Weights of a small GPT-style language model, trained from scratch on English Wikipedia.
Size: width 384, 6 heads of 64 (2 for keys and values), 14.3M parameters.
Architecture: RMSNorm before each block, rotary positions, no biases in attention or MLP, untied embeddings.
Training: 496M tokens, 4313 steps.
Each number is 500 + 25 x the weight over its row's rms, rounded and kept within 0 to 999. Layers, rows and columns count from 0. Numbers have three digits each. The size before them is the row's rms in percent of the matrix's.

# down: layer 4 MLP down (transposed), 768x384, rms 0.151, rows 749-758, columns 96-191
# gate: layer 4 MLP gate, 768x384, rms 0.0712, rows 750-758, columns 96-191
# up: layer 4 MLP up, 768x384, rms 0.0747, rows 750-758, columns 96-191
down749 105:495528454516486521485469528529528484491419445487533502538497494506493571506504541507445526546477507502490545489511562492511498479523477535483505496493504514490460510496490478527510476451482482478506477483511471518485526505493508456492505503480504543499513491492503473428448484506526506478
gate750 094:495510491477490483501507525555521458466555533546527512507504480496515462513503567524513547535481520527528509513497484491468505514465487547535508458473480521495501508504470478517520479492489470530482488533548502467492492512491527514511524514469513492530508454498552482465486534502527533500
up750 095:519534501480503512516496497521487499526479493481536488464534519509536493514480494505487456520474554505488495508505534520454486537491503467501473460500463458486530455553502484493530546490482511555491492539512525516508433526539499547464491500476538556502479475502522468498510487494509500460
down750 098:491454475540477537509495539534486527501495461470498461527471483471491498460456472565473533463491461550525485532495538531501505534514503483489439503485525527570507466504516539530463492485558489470496465505495493499513492464514537499474480485504519447518513480518537494512492471480459496533
gate751 089:493476472483505459522504482506544481444539483525516489502527547528530480526477476466514499472462494527483534475502557515487522535499533485505539495457483482470526505500484435497543513524510487480541497505503499481506494506464496501508496493508556518480480508523462486501520497444512474463
up751 092:479480485468502476487488487476473498531481476481506469488533528523488453527493476504508452490542485514515501499540488493486474496508529521485499508499504516472513550514506495487444497518494525507540498469491465474524476552499478525481538547554467509511505523561502475477479511493478468469
down751 092:482502530502493529539487516529532516490494511507473483489559488520482510498503473513498487536483506500449518496494514533462499485501486507550547484532504515456495519524524504510467517477486504512502438487468538511516511526462486447514523455499437520485496492508458446519452522566469476564
gate752 095:489539491491536476531512509529490478485505502492484467463479504522526502504497488519492540451522512514524505512545509510499554561532531502544501498502493524517518464506509488469530483489516508557481511462516502449511522548501515514493495525510493522491461481517469492526516486437483494499
up752 096:529543470493464525485507561463518503542508531488532507492445504538501519515466479493503519555475483480476487495496507516507450505438538487497488494508479507464500495505488536518455556527484498488513529530505538474513495498507526497522514524475533479440426488511552487523485483496505455516
down752 095:525516505528471556486484475528506500480540461466514491488529508495519511531432532452489508453486516537516503541536489501509505513504477501471493539498536541458504456528491533486505464544502453486491532511451481504524489465508479502478451476519462497518529490489511454482498507485497493483
gate753 100:487460500509473565495485522504507499513495486477518500459510497472545518513512538495498528450477495478487463485534489499486494489470504506464534496486494491503490474483493509506465503539537429524517497479514506462510536487499507462572470538499474539494463479497496520536478520517513500465
up753 099:467478518494524475513495522457508510493484503470540469517479536532475495515530445499505516494509483539484487517532493515511504525456493472459541481476539519475450482518442521486490477511477544505510505470503537508490456496499499472518439526476499504529510493492484531485517514490518503515
down753 098:511513504485487464482480475496495484512479463532529481517487519544462525503492519524491504551487505476513453518522509526505510533477499517514471533489519472466460546461470510511493487494508486527534490427451499542489493487504499535486505505479488486491518464489489530504481479521535522546
gate754 103:447485437521524486510520496451513530471497513463545506512513457460497481526491503489514460503513519518507547483529516456530507544478421555516496526493492506520528501533481458488528502512464501477538497507485522456528513482496478494514465476468502470529455480500488459528497472482500513471
up754 108:490462519492558538492532458465521512518511528518496485500522477477518495504489542507515515484514519492505513492492529475493517516454508544510482530502498489529493512473479483477502525444493454523490538487517507536529521520497497513525551528529515501506491507504500497493528478528482502539
down754 110:491533549497540507481533494488492486522498508499474467509510529491519504491509498489526540497512520477535472509486547505521488508501553467482495479537489488510502493441509481466503489465479501501470471497502540538479504496501540562514552522499481538533511514515513527507515492531493475498
gate755 103:475491501509502499495520533500480509461522475508513491492539523524514521492493491459471511481523515501493513542494529540514451494513465509532490471504504518538480516476488503506500504509519511509466477479520499486484487458504491471527499496520492506522511519499486498533493481476467504505
up755 100:507481487498473553531506528519478478503544449505536513479522460492532505553516523472422487504508519450489513510531530543475483497495523523490530486494538476503527548479498554465526504492537488470504503511492478497483534440484476525491492513513473510489523493484539547520459499507508497515
down755 102:482544521508484499473535517517467480524531516523487539494465519513497478492496525503546511512537556528506492466503464489544505454506483490492506481497485534471466495501488505571485506461507463500514466498471466506494473507461497498516500546503503495490497466497497527537486495459485511480
gate756 097:535441482534492468487491508554522487476472498471496463499479541532518501482509499439481487530485505464516501494526478480481532448515519543480517532506495491485513494504477501520495538490519495444504508492488485511511520540499492432553472490504483527488548518537507511494504507498513504494
up756 107:450524478485497506498502481493499497533491506493524503541507521491504496490473462539518493482497496478484445483521499541530555491493514513514516510497492484525495517487475512484521476516470522513473484492439516525492491514487501520456517544493516556457475434492521522505540478557521506505
down756 105:517522515453489512482521470476489481521456511508485563497545485505516478517467493482514473489519544489462495484508495512492506517445511516488497505516523521504496501502481505524476516521477494520542484534518498526517498507485520521466524498512517513501549515475464492520464468474525488496
gate757 101:470506482487519546493537514520525519496499495492509471515478480451466518526536456484482467508520474489452507486518501496526454487480525519486502488487488515440502528502511483487481435529459519515558500517506558500477496489515458440483520530533489499457522492521539494496528474470487482523
up757 100:547534482485531468464511503478513523469497464492506485491480494470439492430489524513513547461468481453499494486433523487531521495553439516517538462489498498517458495485492492475498509504497466524493524447485493517482533501471573500476506502497459490551495446504510493509477458469520480485
down757 104:524485516496512450512466481510487498468470483505517503446523500532460473463470536526494538482453544504515518491503532510488523513507510521499435513498520462527505489503525507507525518523522539533475425503469489472479486455555509470528499458498523472523492477513443504468487516464524454481
gate758 103:527455492527469511506480560524490491475522463536450473518494477476503439520487519502477498511547511436483485500519479483467505494571496494525516511496488510510475532504506518500527474504522483482548471480484539493534494467543504513500533505500508507491497452464470538511511491511454505477
up758 108:503492518496549524498514479479486482514470460512511492546493516529525459512461546480496539525525502512499492515516478499524487496537460516523501496521515485427501499509489521456517498475472507478494478480506502504460502522510535498494488509507463519481522477500516503502490476524484476519
down758 109:453489516491549522480517475499470504529493486494484551493494494517539502494496504491535508524505517517502513494517466500514517549513504506502501499532484506481479542515507490492490513549447531491502501516473536504495493482491542449534473545503521498496483503543490504471504503564471483543